{
  "n_layer": 12,
  "d_model": 96,
  "n_head": 3,
  "n_kv_head": 3,
  "head_dim": 32,
  "d_mlp": 384,
  "vocab_size": 756,
  "activation": "gelu",
  "norm": "layernorm",
  "norm_place": "pre",
  "norm_eps": 1e-05,
  "positions": "rope",
  "rope_base": 7580.0,
  "rope_fraction": 0.25,
  "qk_norm": false,
  "attn_scale": 0.177,
  "bias": "all",
  "tie_embeddings": false,
  "parallel_block": true,
  "init": "uniform",
  "init_std_qkv": 0.051,
  "init_std_o": 0.0104,
  "init_std_up": 0.051,
  "init_std_down": 0.0104,
  "optimizer": "cautious_adamw",
  "lr": 0.00213,
  "lr_mult_o": 0.848,
  "beta1": 0.95,
  "beta2": 0.99,
  "lr_head": 0.014,
  "grad_clip": 0.5,
  "warmup_steps": 320,
  "schedule": "wsd",
  "decay_fraction": 0.742,
  "decay_shape": "pow",
  "final_lr_fraction": 0.02,
  "batch_tokens": 16384,
  "seq_len": 512,
  "doc_mask": true,
  "train_tokens": 96860000,
  "steps": 5912,
  "dataset": "wikipedia_en"
}
Each number is 128 + 32 x the weight over its row's rms, rounded and kept within 0 to 255. Layers, rows and columns count from 0. Numbers have three digits each. The size before them is the row's rms in percent of the matrix's.

# q: layer 4 attention query, 96x96, rms 0.0902, rows 0-64, columns 48-95
# k: layer 4 attention key, 96x96, rms 0.0866, rows 0-63, columns 48-95
# v: layer 4 attention value, 96x96, rms 0.0636, rows 0-63, columns 48-95
# o: layer 4 attention output (transposed), 96x96, rms 0.0504, rows 0-63, columns 48-95
q0 102:156109118114094151161175092084125117137187169171173122145139160141170091172145054133123153133124062152070120126091197075129110092169159100105121
k0 119:091080120117091105171130124152137149129112137183158091080176108159173069161078168181176143102112058095108165062158166063128115116140136117132144
q1 125:113115215151129126132179078166152194194095106134119090129176110113115112073101182150095136145173105104146153125062146108106144115131136095062167
k1 113:095071157104154085112155083150118194140142194128171108144175146082129120099123175130114153133117101108105101126118180083133094083158162102097136
q2 140:086101149076085082120165126158124125138146158111139107159184150121185131128111119125089144103118135157127101117094214124137104069117159119115109
k2 123:187107104136118089153107093161102185122087084140096076098145116121135175115106104136143163164068148105169202062144142085135056073122114078097147
q3 110:136104166138133150123103142126116141126051058130114142127127138131063208108121107158150133124166155149166057080095053152136154136112139134092116
k3 123:159121109190160135120105125143102086113128061081075148148091092135083136147113091157150092149052123132171180070167088131147106146085040151129120
q4 101:159132126146209165188148091149136143138103114133150160070108097075094075089155139159120050127129124123127176123109066145162152158140075148140156
k4 110:142091202069107131123129082146089142105134166176194031086162148110159079054159165180127140106132164112071100130084124118114162080163138103126103
q5 143:129148119107119108120169092140113138116201170119124091141143113139190089145105133121090099117150099110112164145146191115138129084173110104166144
k5 134:129123110121110094159134082170147179130100098110119095085139139118172113130108155155144158169135125109173210112131128081177077048138113103142176
q6 074:096145160138121093174135099139165198186109112152114064104105122179100125092125188075066146129123117089084157106142123092092153113167090119069165
k6 081:140130057145132130111128131112142096147150081123020115070122161138138102148151142077123111152116142142119137141134062138102118117113112156167148
q7 078:172181119151101115078100130138191163132094078115114112157070141137074142139140159099168159135118155109144104143184113173111157170100120141128176
k7 082:134194125103108175115110155102128142125146132123070181191119067113087181161120085089115093112127141128150118109173092154106218172140097175151115
q8 083:114100148146081098134138174145130113167120153173090143141204183191138155164142060132118168160090094146147081097120190130114069118116186127080091
k8 082:139127083110150074105075185086117177100110114128153132153074208144090146059162101111174126134119126110145099156147160166135101120115187076104090
q9 090:078156152052103101087130166114149130150104126204083182182139150135126121125097104148112182125127127101110126108112193114160122093167186110118075
k9 083:082036138183131112097122106115135138092106122169082129130097185143109129101111131133171152096124190144125104157034133150167117121108165118081059
q10 083:207149109169137152102074156152065145136155129126075129098129122136174135127133045114135116170118144152136151137080128107149164119088125145104105
k10 083:118137153072117080074127086127138160134129146183135150118146089099115167180065084154155147111124091094143157071161198046120132122174117131086179
q11 094:104150130034086108039122152133153146145119107175160131172177117144089185091086128106151158143144136106132097117120186117115151118113156116114091
k11 088:113070189204142148107146171119074132091161130115098150192113137100064146121140102151120115098108223172138135136108133187105121163062140136092069
q12 084:113173034081210142095103164171123149119174145137114197143091097154163072115143108091126110152188125102095106153136139054149113094131124130108079
k12 084:092071162093107127144137078169124083096104191160136094176121146125158141164095108126135144165141140126192132126115180065150131121130108087053106
q13 090:148177128187107137082105142141118102097144098155105131155029115158161117134138091130164130132139132106165143183162072090153133102145080126113108
k13 090:109152134085097098126156090126182118157043140192075156178145139110171145209091105107132152141206100101174116145131140073132155147151123152063142
q14 095:124160185180069172074095147165147124144135151130092147125075135131137126105161079129111164114154137093142149153150130108129133118117112101100097
k14 088:142156072138092126104065113097148121119074087175047143163131163151151151142134097083137141094170141149113059177145165130136159152130180166113139
q15 097:059083110056138128150180121150156113155098144092128163125195133107099117100133133111135158094129131128088133094108175125137109150132164140090142
k15 086:091105146160123143155136154149092104102162102091159087148126167102068098109195113142137130124052194117129141113150104162116092111114121117109093
q16 086:069138159068134062087135093149172169189106104161185128136162133126129122129051114134127179137143114093122109056141153137122122124083168157099118
k16 094:087092158129172118143106123111117111163155122115113149144068147096128100129140068129137076087077211163119150101061090167120131175081162148130131
q17 099:100101125110154065142117123107166185143076129123134062094128158157090139129132179134127167179112086143108121128129141096097101143115129117169190
k17 099:118203128142192145131118135104097103143167125131168128107085126160065123100169121067100092115060132110093113105104097180085126142124103158155157
q18 076:123128192155135178130122080116125106165094154118134138158137124142132180115081171082173158133090095126137126100168191092123127171072141109099137
k18 087:134173162113146138112156167150119101110124116155170185173106159065031132100167144084151147129108143147115130122149126140146130180143139154164145
q19 077:150134119204133159119099091108123129120142095135106136143132116200147203094119140093122113117097082123155108231216149068148133119103080113144101
k19 079:131140085150104143134120167159138129127073181155093131178106196121096130111103157125128134137190117140137056202057134091113131139162126169119124
q20 077:207116133140178171171093186131092060101132164125113114077057109128159103146168074123131079083106139173163110145097121129177106131148101125174131
k20 074:161134086115077126066182120139149162146097100177205107161140111144170115159120174143176158167125069098184156120171168081158115141184083079125173
q21 099:180183106168142118117081201132139094066157106146100140139040142141127110134146109107084100122154163154207132112156113172151114110148091136161128
k21 095:173159146128082124075104135122152169157127094130072168170087104163133170183072106129146168146170110115170081124121145125158143160121122087141118
q22 069:138112067168163116123154101091120135081153152142171114071196074126160143131162142171175068131146159194109131187091109155169093173125158099126146
k22 078:137111187133131116107190098137098119166135198126226107094168121131132130126100187188108152134130079116101142128111149117120122096177103120156125
q23 081:140165119132075155050122129152163165164090125127150174153057133108109116112137172079148193145139132140167126149102099136107146131119116171166136
k23 082:131141158165101142131131096112136123141127108133073157170104108122105191200152107123153101114090121144139082107152100165148207176105103155103109
q24 087:159147138158104097078133129131214179139089100102128091138056157146075155130146129101166148100127161131172099118173111114086113165104117161135161
k24 089:143184102099106163143111155058103149172138104122109171173089085112091169160120094068110070091129115134094096101177123158125186177140132139099129
q25 087:146157084141119168133086186166115082134139091098103192118113114105078149161172092103130116146096168182150128142071130110180142166083107148125062
k25 085:102177145130060148094165104123126085113131141121196204138121107089091198108107134143169126159085088095167151062179163075166145122119135131115112
q26 078:179129123104186084180132132135058155052134106145153098124171111141177123128077144177121073092139113103123082079128116127152111094147135136168131
k26 080:084116179160154119141132116170137172121124132108170083111134158124197068119132193169113136166150135130162157144076135155113070093122147086176165
q27 087:112091106178126151165175127158185134174144167108110130097144132101148140091226114090061145059135131161083100122161119121113133142151147159093172
k27 083:201132094152095155157049139118125132122129088185161092107113193162167163095118093150158105112141121130135115155149107135123084110172090144127100
q28 082:145122102069179060070108170189130124083132139138124151139182156115162166121137146123066128098189142161139120094097193132150120087124148132134081
k28 081:124079214184104122120117153093065108065103098127143090177094163144150147122102158132109161152097177152150161135084119134107093149086142100083121
q29 075:080062142108127099165165094156133176166123135106104118082178148133108103134115131100066119155122124127072141104080184126099119110182162113066147
k29 071:132098104152109077158098127153175099074119084050105079120110182146153106107154121131135100132112173163121204119135099160145077095080125115120167
q30 096:221140098171114123114112178167120118093164089112080131130051137105121163127160125086133144083165185136202123101135120171148118124115086150149103
k30 090:140157100165041145091114169122107136170114077126077208193139097153103198172065108110130156136139130077148096078181155123150134144098125118129113
q31 088:114105094114153100173158128142115078036125154120140128102223116111158129097173143116108106072119104144164129110135175134167113131120154112137089
k31 088:076107148157113129092121157142087119129114152129197084123156214098134073089111185180103135153139097148178156124092155142104061127140110091166126
v0 092:131124102163148170123099068108135086066095095127135090146068103176125169174100184121179177107048152083166126066114096167161159122109090152109109
o0 083:140135124093120136088122176111040087196153154097086183130125112156175112103162116149143087141192105204117107130139124134123175141133181099111113
v1 092:089173068142186166094095143101130159150122081127132140141056126100174142116168134116122145046082120146121114182132085154156143132166146147147103
o1 083:161173153139095090134113183101097097111144169111105144153126078193101056157090099168128166138134190140143129138130139085192113128096124161141144
v2 085:132114074135169091121106063122148071084060148145129121138181127159111142154135122114161117194113132147147138174207128102118095133094148136188111
o2 078:141180111092132111107099152132064079122212131131088142088127119101095144107101123157146103112198119123088110137097059188124170174121100152117137
v3 109:137135086165113121126121128152188154157134157152098113110072121131166123114116133136114148153182132082171131161146158064102150088185130090066164
o3 118:058115176069156149088188115128151147182124103106199136140146104098120119139095151123138159136118129078090142096181182121111091132093184125138070
v4 094:125142099113095180083120126142193117135072129148123159090218170144188142173135156109114126161184102114132132133077098123146122100136133090091121
o4 081:108118131065129087107187113117095169157156194112145104134102132110095170086128140132110168116145104118152111126173135080053149162164134122125120
v5 086:067141179115074125099191123157157140108132111148108123076114161148081116081146150105076159094117112071132096113189148171139183102090092163112162
o5 070:178079123083176136164135118141118127124093134110149118148105076126107139200150125090115080153138142120118112159064147177125124150157133122119136
v6 086:142159155152122145201053166128140146166157151112148107101095095076134106101133143085221098082060151144110112114100144135125145109146144161222111
o6 079:150132101139083101059111143178114114083112105116080137162144142198094095178099101118101182129167167167180141192128132111147109172094062117119151
v7 086:140100082081142120175114137078077129125138147106171199120105121158052124128131172139103117172084125160077117167162093175118111165088107135176162
o7 080:149114150152144147109102098176168121124152106116044098119108157085166147099145121174140122143139137130140152078139084137190111127125154121140156
v8 089:107122132162101154125104152162132152083142127078093108147093146158126094159139176106189118112124144112109207129209140084108073089122177076121067
o8 083:151186129140084098116151154092179153153118079121162116138154085114110121062160077072120179100128143153184128158062110111094145173142097137078149
v9 094:129147156144090113143115129123135078063191106143098119089144121139177154143079100129113166154091142112130177139100137061108126129157124103069125
o9 083:109121134127124144108149116160098226152108128123160127109189071127097113143185137131135178121145115161147135113133143077116086123112148089139134
v10 094:118117149107109125149113113137162153199126133130092127165110124101135139132150142160161146143094181106192118113121121118123107106089172135173158
o10 078:166130111143100120081199123121143074149147104098185099171168124144104128100076144100152195096123133086128081143133185123133088203130067113117116
v11 096:139128053123169165099027105141089139150129102069181121155032090132096093118141137117164125088078147160150091193127122160116103105129135155159156
o11 092:130196141162105108136125130122164081099138134134069103148119158161122108128127098122115150160127197114164133159103194075182104152066105139115095
v12 088:133116128104130178153063171145122145158144169134082164187071124119068090117184157143125128110109175114140056104150078255140095105148145182137118
o12 073:164185122176065102090112152111135098101159182082133117148109127159190140121106103065109172144115141141183159175109105074170160174106093102150121
v13 091:128140195086146129128126141105079080134116137155143124120194120125088132086146174137088096041049177140138147095151118185110122159121130136192093
o13 090:169089104147120146135134092164126080115171098087085155143056172115186076173122090083159143101159138126131113121090085127139178103118125128091140
v14 099:120163112044146151166089131093130158114094145111097120142069110134102159079197098175124090112124144150122117125110130187110131140119165093205125
o14 096:149118144190109148122088167157082082123169137143091161155129162112155138194097067134162153140121116149135133174140060081191094166126074171142103
v15 099:119148193162095128204121128099073176160125115100132126203117158128108096101117165091136135105135105103095109087169090179143128148122134146123121
o15 089:123082152154174134088120166140200091132125149096121113120119056125114120129205117133108082150072159158191149161166143072165108097099100154161148
v16 090:141131084064089182073139146147096185160179183104189101133124157126109143099166108155069089090139131142113124180059120164107172112083187127144116
o16 077:131104165223155135152106117166125109107104098113104157131091131120119110130156086118187150172067174140191166093151113075105062167115065124149082
v17 095:078146124164188186170108183150098085094185107139073143199162142138146087173137130078112070046068175121102118105125107233124163110155116114146109
o17 098:204170166137081102136105189131117156121151181084131160149077101140138093113149112115098147146124116163174156142089070121134177140139113140157152
v18 097:151129107138156098049162147133155164106096173101142104146063104118159160130153089147127146105140180152115122166111104101136127136136149062119161
o18 087:087117155134098121135151130156130160180153060117096146119118197124128133107142112107150154142121140085153144158121237080134087075092126164097097
v19 104:097128157137122169104110185106123180109137154125112131164170103126118164132182084123065090030165134140104111190110094169122193121151148147161150
o19 103:205144110141124114128116151134126135101131172105114152091063138108159075165078092121149148184075155104118141148097125136110117164122055156135157
v20 123:119136189136048082100158171179143155140134114137109096090173147145144117140113104128106181162174131112159108074158159114149087128156078136136113
o20 124:099108092101162139151175065113153166128111160134184134142109106110129172120119184134141123114135105134106146112135132080048140075126165053086144
v21 110:138125169159037120075197117102144113122120147132084077125182126119147105106136142147082158151115102130183120126107142058125151118125120141104131
o21 109:092047117065187126130162095175158142172139116090170133146113146084124135147091159098151135094155131080120134094189209151083088096113158120089093
v22 095:130136118089157149076074140133112151069074098122150178176178119137155129062108100096099143157144141093091166152087142165111125149153129196195135
o22 074:172137120147121081181145142148101100154184116094083087118134143173082121147142135106136089071160166115167162177074167150110140137130073164080135
v23 093:085128084135099141111235125130134175146121168110108129135160121149173144120103142114129115125158154118138110111092148159121109121108137052066166
o23 082:108061131119114100113110101122170114192118112111140125163105159099137142089155124139146175167089116074138133140165205084107146112112178137118068
v24 103:088101109123149173151065169089151105092073135110096163101113106120158174149175176114176182054125092124149107108118131111120164112143149199167146
o24 096:134117099052097142050186127148109108163190104121079144097155139142149111156052127057101125120134194115112123139152134150134101168099114153092158
v25 086:088109200114134143100145176155067064137154137125105158156121124112136123124139133137085130140086165081109106135193110171114109137192099238158133
o25 073:179120155172130123198120141106144151106149175103153098129107063138126094138082154102129078105118127191097166115112118154153143113083108125162147
v26 088:108130099077104152129111102127143199134136129151161147114106100137080170125161135093127084175130126107126160146187125143100111127123095139237094
o26 070:126119110145141106095130112147120045100140124123134060141176134106142079087069141193156157115118157164121144134129080122135118175114143085082124
v27 086:106117146189164107153138099140088000174194156168106130105176106134175142166100124102107174134081096150092133142136180106139141133132127103086157
o27 079:200113121083125096097133111143110161070106083077166096099149107124105113173125159158142106149119148097124089094086110172128165084107113139147194
v28 109:096157112082135179157069144077097173129138096125143139147138100161075110088210173112089057053130133137112055127152117194111158141132108111152091
o28 108:192133132147112136122106151163134066097148166110054170136100158106163101179117054152104118151130120142158169142113043128201132173154096156169153
v29 082:132122093161068153115121087098132179180166087106121144186163163126093145149156109165066167187122149155127126211099134109120143102179131129105151
o29 071:117131148089134065083163157131164132127133185122229088117107122086132149114086128131148163125096105091163156091173176115094103140113108077154088
v30 099:087088171137156147114090142098104175052114152146120144109132094153066159105157151079158143115200171174132059120143113205149162129089129190178096
o30 105:180141089108096154136105157143085096122117122107072147109108126127186101156156069117124080100130155119067173163113065149099158145140094151101223
v31 096:135121108157109161110174148129139144101119138113108171100136147099023126065132096120137124137162160122111102184038098190148180141095114111153136
o31 081:104121174103123081133071154171102136182153135083140121157051151144188107144147122108157111100097163115125148167155117128079098091115143163146113
q32 114:137063105110157206162203093110150141086126104175136151121136115100129080106113199120143043107157095113150138107168120128106156166160111168115143
k32 116:147141220116145095173048098158150164149103114139110090151107118105087117132120152162198140170097154097113143174080074116110057111110137110116106
q33 105:188060137103189170165147093139110131173128141126146143152160123107103090127140114156112109092115124144105085105136043111106149137120094120037144
k33 095:115089124167154146077091167109115173157166143113125154063125157154139161109156148116149158111191146168095154125132136162101116123122151097129129
q34 138:163098141129174099160116148180129122100132140145120170149186092132145109139116122117064150191142080089146123143150164075186104089152069073107081
k34 104:056141129101093123136126119092076127070141079155160114137135098100116096149087109177167125155065145122100132066120146178158119108083090117155054
q35 115:131180165131079092083129158103143092130140159073088104112157179146126144143088103102168148128147141132164104151135166140107167130144134129111112
k35 142:132127126157180116122149070150191121138136149100096079086162177124172173146193166075091157100157110170172170178099156106071103125138161140142181
q36 081:106161197133092112112099151104115106147174142087120095108128116131108112147087106125196181128090147101168080155149097125098143119091130106099147
k36 167:131147118138125104138112094109203127188125175059071092146113203132129147121186142089137160120160134145154157163130130126044143129146160138132173
q37 198:108152171140104089102101145108148118138169167079100113129097182134112164140152104099172171125097153161167123154110119162061138156104178158130155
k37 065:160147113148100122175105124082153125162106118130078100133087212163131112138163099106142155146184138116148114128142104143093119135143163157104151
q38 074:145139193126153101148076143161112188098127113118178092070119110130098070144114120167177151136145137059105123119167112096113069163109095074014173
k38 260:122150119154100111115131107092199142156114177051080097142115219136114139118168125064141143140162130160165134151142128123044146131127183126114166
q39 213:099164145147098093096120146083156130143168173072112105127090190146119125134152104081164160125116155140139127147114107149059149168107163137164168
k39 045:102119111095111106138107128071118105108138111120151092153137125132064215087098093110176170141143162089179085123107096096113110105198134150110114
q40 087:033153134162073136127068145092136187158089125162145120121135096097128062135114151116129115108156097115103102100188147087146177110168159144132106
k40 093:091098100141117136147115141152089177091132144090133132135120191120149087108118109171101082077172115128082149058123109127122105100158052140125161
q41 087:145129106209150151099110142173094137101197096146078156086153173138155181123155085131113133116154097129208149188139083094124109129136132127111111
k41 084:161116178120103125091169110134141076163116114155062085105178138081145080149109094154121143234118120123181160138110118189088166132113114153115094
q42 095:087176177117108148101120229120095112145150133063111120173190131114109133105133171098155132111135183105152138098157111153121151100103096056118074
k42 100:093087096121121085149138116142154145167187079122128091135114153114118069120095113156118150143154150104126071131148113196143142092191067175146122
q43 092:074108141089086172113141115133117112105106150130109149157122139167075118126135188113121159159139115098093107100135141173146148133169149139198129
k43 090:080176095119089122090141186121173141115133125135203129149108183142191107127132167154097095109182147143102169085094137099079117134103128120118126
q44 086:172131144114101117143053162089192139141089153172078137136120139149103110116103157121138117124104151136154105121085129123141091104090214159141124
k44 092:111063122154126101160127134162124093142093110151145129112143127161148143104126134126164091084151163093071161146101132139112110186107119048151152
q45 093:094120133123151128173102071126149165154112133134093053117126101102180096136097103138139129150161091137083156105106109105154118120196172116061121
k45 096:189160122127107166204121139130101165078132115147142147088107149128145171150114076098129131067152112065118153112186113104120079110185161090161148
q46 092:125120058126077152110111088121143143139113149136147125163128124205083153125082080109145211207105136148138127119074147131147110087159179119152169
k46 092:147171146072143103123088172133165132120075115132138136095104123170140194128134134078158163133161165144156127093083103092105118178075125170127144
q47 082:143105167075104122140139129160130154082133083135085069144153132121134122115148129131136083123058143180123136118137135126147179132139159037071104
k47 085:151102082124063170158196124074142150131170082106108136158135168096130108169144129137110143119131114095074133073162124131082133131145080082194125
q48 098:111109118112126185121142081139116077117103094144153155144123139126053163111128122121137165160130104154126149130115103200158118124112096156151095
k48 106:095175188097102128070103131120169146118078113169160124111122138118186137130130178127118146084109144143091133096108110101038096116107172211129135
q49 091:123137118148175160153118131142110098144149157124100111067112121106127105146146092129164129115183144180090120173104083123135084142158135160079069
k49 090:171148188170102164153102174162149070069111187134106167134150093099139115129112120159154107179168162096148140120110112118088114150107132096149136
q50 077:179092073101132095183120103099142117122101125102102116136163124135131140091170133131120093165129110090147147102114112154133102113106167129177147
k50 078:146144118196085141149155078100118063125124076118099154145134135150093194172148094142167118074137163168143118160112137127125138180088180069074144
q51 095:081149084129112166154120129109151109198076129130150144137106156104122133191127147146145173148105181166086105097119169150161150122176143063087141
k51 097:122127082117159178146131139100133148103133140167177169092069150079142140090121128089120118139149062163092083181169102117092139130167148147129181
q52 083:133168176126075177136065109117132175114098110144144120124161108124143138166101168143107197110122086087124054194152137147133115129088142159116095
k52 088:072118168145158093087139079174148077132144149124162144183157134104154153089130152109156090124105108139123136110079136097148094138098148119126125
q53 094:139099201141150125094177160167067108145142162122162107134129134143168117041137149168081092117105125157108179092137141142124170124118148146181128
k53 091:030110115176076182119144126113123123099109151107110181161144162135094111132165161155077155101119144159130077156130147151176106137131116120163124
q54 091:157075113116179122128179105140163124102129098184148131152084140172137148136121150126130142122138167077145151128148108206095092179144111096143139
k54 090:171160134151118162087076097106151102133123097157141081089090109123112181072170090022144091098121133156160110200135133080182124146101179170092102
q55 091:134094128129147110132093122113107081083171187122098121096113144136119115095113162093070117138093180162072131132073129099145124131135079162205141
k55 092:128151066090132169099148171110138155151123131162152160138129135175102062143137168133151126147130146136141075091104128145094167149108124063151118
q56 095:169146166116172074108142091178089101127142154214178106143096096162147167054116107093125153127093086161146131145143141084117137145132136149163148
k56 103:127185154132111152089119146164122115059046113130102153125152116168087155126121148121153161115103129167162126126124127113100116151081163126135131
q57 083:125161074162130149132094133123147091065209145100091148131136138088110146130146110109079142169178078149079101207190124125121119089209097085075145
k57 081:154138098113170140117144073135116102138133152127123133059093135163169117144049067129142106162097132127133158150155152125118177124132091138171124
q58 096:135132167148102131130090168139128140094182094107069107104155131153069125143129145151136141083156183111154124139119060157116121105097121105110092
k58 102:130098144067117064148133112112123151153179130137131056141118167103147112117101112095150134127130180088153139131152123133169144101187077087125101
q59 088:143106140161112197129110090171154149187133121177135114109106098088130121143104078108158191183126049146103149151164133111134131106164175125069149
k59 084:147150114136146147142113107180117115089094162134105117077119129121201193167121042096133151154140086103132186137177124089146087137161126134128157
q60 092:115146207130114085134109095151118167110163154138150085098173098083130104117117175120077125156109013107109127123150146077111112122120065187169095
k60 090:108113145133131063121162140159077155153142118137119143108168125196133161148104138159068128093064100054168112071142142145109072094164120134132141
q61 098:174066091136128185158144119182114146110152084153159157131043147132101106203171109130138156065118149199109114153120148134137098160135115118102151
k61 103:158182149089149160088073118114149084060103165121168144141145114087173148100172124093139127180153093130143137114117129097100110179104113120173144
q62 089:109169115056125096089118172106138129097111124117121086161153172174108169103085146106133188182092140132128140077156172197153158120142160080168137
k62 094:151111101172121125117157107089174123124158110152108111144123144177101113149135095078130107093088131177097118202114114116112195119155108114116103
q63 099:141100135159137152145133083140148154150120101131087077104147148094162101183122121131082157108136105141130126136134120139143136099099182092099125
k63 092:141078088131097121178142103111088114096183126139148149109103153110169142167145085067116149134130098122118132118178129123128130123176156120103161
v32 116:152124166146140105114165032135099087121133157144183134118155127139128083151125165098086098103096127122191162090124100108114168146136107117164170
o32 120:097116111088106099088105195159132087137158155124082126140149116155148158116187074142120130168169090122145077168089169134122111115105112169103117
v33 094:165096113125048099098117082130099172152163135113081129069104138061106156061118037147183137171190136150136081117116153154156136121107121163172108
o33 107:132160128105094141148135129112166064130064090121167112151137078194113118117101175135149083146156151130108128120107153139173163074107169125138174
v34 107:078123144124063192174168101129108125107124095146141141083127126103095127123129098120212095137096178148197165094093140141102174138152173107131120
o34 113:153170146127128107167127133106197136147125131176154097106141064201111114170045141096160118154142088087131127176107140162128072126122116101138099
v35 108:105111123100060122121074115156158161078092114131175177087133120132131131125109105137117172179159155115119154149125079147151044127122122107134116
o35 115:161134182119130114086155111141142073136179142125168121093129110084166097075130134139132091157079126098169110079172109106124124127095061129098112
v36 120:182151122122080137177163080109117035140082123130116168147174115108135147149134134112162125144148060172120128110190152123095096138126130119141152
o36 118:160137077092127120077150152132134190091113133127157080127149095136153130067078094118106195091094155136150123100141090096141145141095103124117089
v37 105:139107177091138126132084116094123102139131140120164080137156133112165163077096094151077162132087135178095102185115105132136156125155155172146136
o37 112:117116060111145121130102125130114081110077090106097141124086161132115147143193145145102049140145136161090148144150132154115186138144156142140205
v38 111:151167158123121090163135124073138101066121109130094127194131143149103150093148165091173160154113124198063105179171168158158161127094140141096116
o38 134:085150106186141129130129122131136171099153090121123136123165174117146178142076131136093124166116105116096125169149109141122145157131114135180062
v39 097:158117094130126118110190139103164165088037148161112122146203106116121169183092077163122120130168081147164204115078139069153084115151149119145152
o39 098:092071128142116109147113106179161127128116148185136188107100119104075108085207095167147077089106094149120103170104113186154159110116132149098121
v40 089:198090127079134132096072118103127146106180142137105089146043144112113175125190131137109170149097160124167113174118128145122122133140139128129122
o40 087:087102123124168154159121142130094125101094143099110111128134207098131176099126094132117110132168161137109108109147117087117098058115155128117181
v41 100:125196165147119157096120117146150087164152114136126105118195163142161093119126151158142138166096141162169125149076117067134089097098156082173089
o41 101:094090112128151157151129157136097108147109202144072174081174113177168114160129093140083091112132128120086150122129070144104119109140158147137188
v42 109:114122095131161160132187136112130176175131102134097109171054125137144075188097180111099133143122149109151169121087135099105126096140086161169136
o42 109:081111176141158127147086108161144110156095135152084155146163110102109110123171109130117168093089150130085085155123166176082153165150148128131174
v43 102:049112145133100171109115174106128161096138083141143121082101122161115082173105107065121114131141165122162088145148106182112162167110109074100088
o43 123:146123151125145129087123147092138129144159182064119137106096127121166066147085160150178173116111211083110165081144134084139084167097120129108111
v44 113:165140108163132074078047153125123130069112133157193114100088142115125181122099152127206100135165130116130123179162160063125082116183133113136113
o44 118:128088087114163154133170151129159135097114114064075155133111170113172101139215145155129112121124077159124107085101084141134155118098144133157170
v45 100:110144156193212167080216152164136103135153155150162155135182142122158054113109152123104120066067112136170160091155130082108178133137146148202151
o45 102:131157109110095090129123156129156150126108145193095147197116079166144160161175122149117117140121091136112069159057118151101113133146146109166130
v46 101:151111079121152159079169126137139121123126123123100153125141125139108118088102079136053113118146054141167114082152132175110132113180104172170150
o46 111:122128087100083094121127147105151126155078139179097156184139110146086161089213128164129083131131169167106098143085144167169155100115217144135123
v47 099:099137122140193158138179124110122097140094103095185168159111146199134103110133151095091126110124141153137129161111116151132159101104112104068167
o47 122:133128165187118073165109120169109182139174131152106107122184115114123182143142108124120159149100100112111152171133139140103118196149101108124058
v48 107:081092121134111169119206204188127158132101133126114138075104128086052110088133113143121074128167084044147130141135129130144182168183105121167149
o48 113:146097137084164142099114129142112102119122152142171118200108071146115141158166178092166169128103152182154145128077107094152099092151156090090129
v49 095:133124122139190164202142151116128146098089103144169183109221140123095095162130144136106100130160062119145129079182107128117091109137167147133171
o49 100:190090105105072077026126137129139097147132138128110143155130083146134140126177053099117140160103168118137132120130134120168140183121130111138121
v50 101:124147102102169118063148133206169106146208145118123129089080128105096107105089185123111102132125142078134159163097148118151181079120142168173161
o50 115:090138117161148130184113104139121129141078134164095158228171107149118145161212143118078090131134080139099073136067146143142128114166157103144166
v51 109:115121131143100134076167115162130110091097141158076155097134118141148125096209123108051110137190118134142164138160135208130174149131128115160096
o51 122:091193152120114121106130180086133128133132108166119194181183139141090170117095124121159088168095162142116070160104158101155091101121145104152059
v52 119:114113180127055089124134196116125111098101105146132143061172106151077168115135106111118098171191071113139138091123160155122133177082101099178074
o52 129:128159133125101155067159154109121092123128158072138150144134124123141076115089194133178115124131178117151093120156154098167095123112129115097145
v53 113:141122160094181110105079105136094094133109129122134132103158156138149137093150145121102115110119135202163140153103145114119144132078195092123145
o53 128:106150109143127110147147178150079143143093121133086156141177147131101166134113123120131118165142116134103154180085154102147134119143143124084068
v54 105:101117174183149184116096100113133138091071144114148147150162122180104169136165119144134152172044157155128161118081078162112070147147150120078135
o54 113:173129185127111078134133160141129087120164138147133117075133144105132109108100111117132070150135115109174129172145132184111126146117083128102096
v55 112:140125146101129097105161147176110178152173122125102079138100146098132153173077171118160146137149157118143170090105184128134099125060115108182090
o55 114:088127140139131154205137077142152110155070154124145112173118149167128059112118155167106124082146097100084094128129149149135127078147170154108218
v56 090:138129162147139141122097090116107096108100155159157143131142160154108142118135124117136158191086156135178169116207085168119082142122069098114088
o56 109:158157175101126111100149163139153129102203124108148072092145147139169126101063122125149125131114167105147109125134111111100113177119066124099098
v57 107:171073137117131147188113146129130164143200140157152146130143136153064142155153118125068139149104129089165104129096133194104101103138121087095160
o57 113:153113123113082114083127172125113074181070168123126102178118146139112143150193096136133114109154166114135096158109184116139145113121175132115175
v58 094:114142107163159143133061102126141096139059084131090121155086082127112192213133131191115171071160168127119118136093146138109117105148118160179150
o58 092:172092114126151105146134081102120222107162155131074113106129150105086128063129116065109124119088143095107183103197140177072113131096126149120138
v59 108:131114094088052068110119066144124147095171118162115103091150088111168131116115069102070149094136092087152134124122143144135143140157099188169132
o59 117:077121086060151186057109152114150095127105143125127129162054163128080122100189124170124108145155155129146075090122105124120141060102158144083134
v60 098:135154154127150074116085135077127130046140156107136151097168123157105148111145121154115128154159130156110207082136137041125090103127122136155144
o60 108:135141103102079153118180148172119117094095067106096208159117160095159138086173137139082077128118099128173083108156054143168123079132104164075130
v61 097:157113100096126143212136154157142088179090127096172112161129112145121144124195118139065180120074148134072143094158095143125104127129177093064173
o61 111:156099160134149133109119082154100130099165099155192100081131094086138172128076061114154137150124168111172182118149136088082120147117075122118112
v62 111:123153097099123109046149098165138144139139128119142146112048120116096101130132084163138122158134089088152094103064136146125087134123127133113145
o62 123:121109170168144097212118123168084169138133166139166107133167051167111079073110155140142148087148099137182144104107076129137119064125125114102138
v63 110:132150186113107136134131099132129139161102109122126163155090116134158108119126150139165139113062143120139139151109078130100136152106140106127128
o63 127:117123180139158150134116106125132143109204159104159079057131104142153102137042125095150166130131147082138170121159111100080064156124065120094108
q64 087:167148201148071097115096150092121147089138139167087132189151148134067188074118135059108179094108144088106145166157164147120138110162108108068115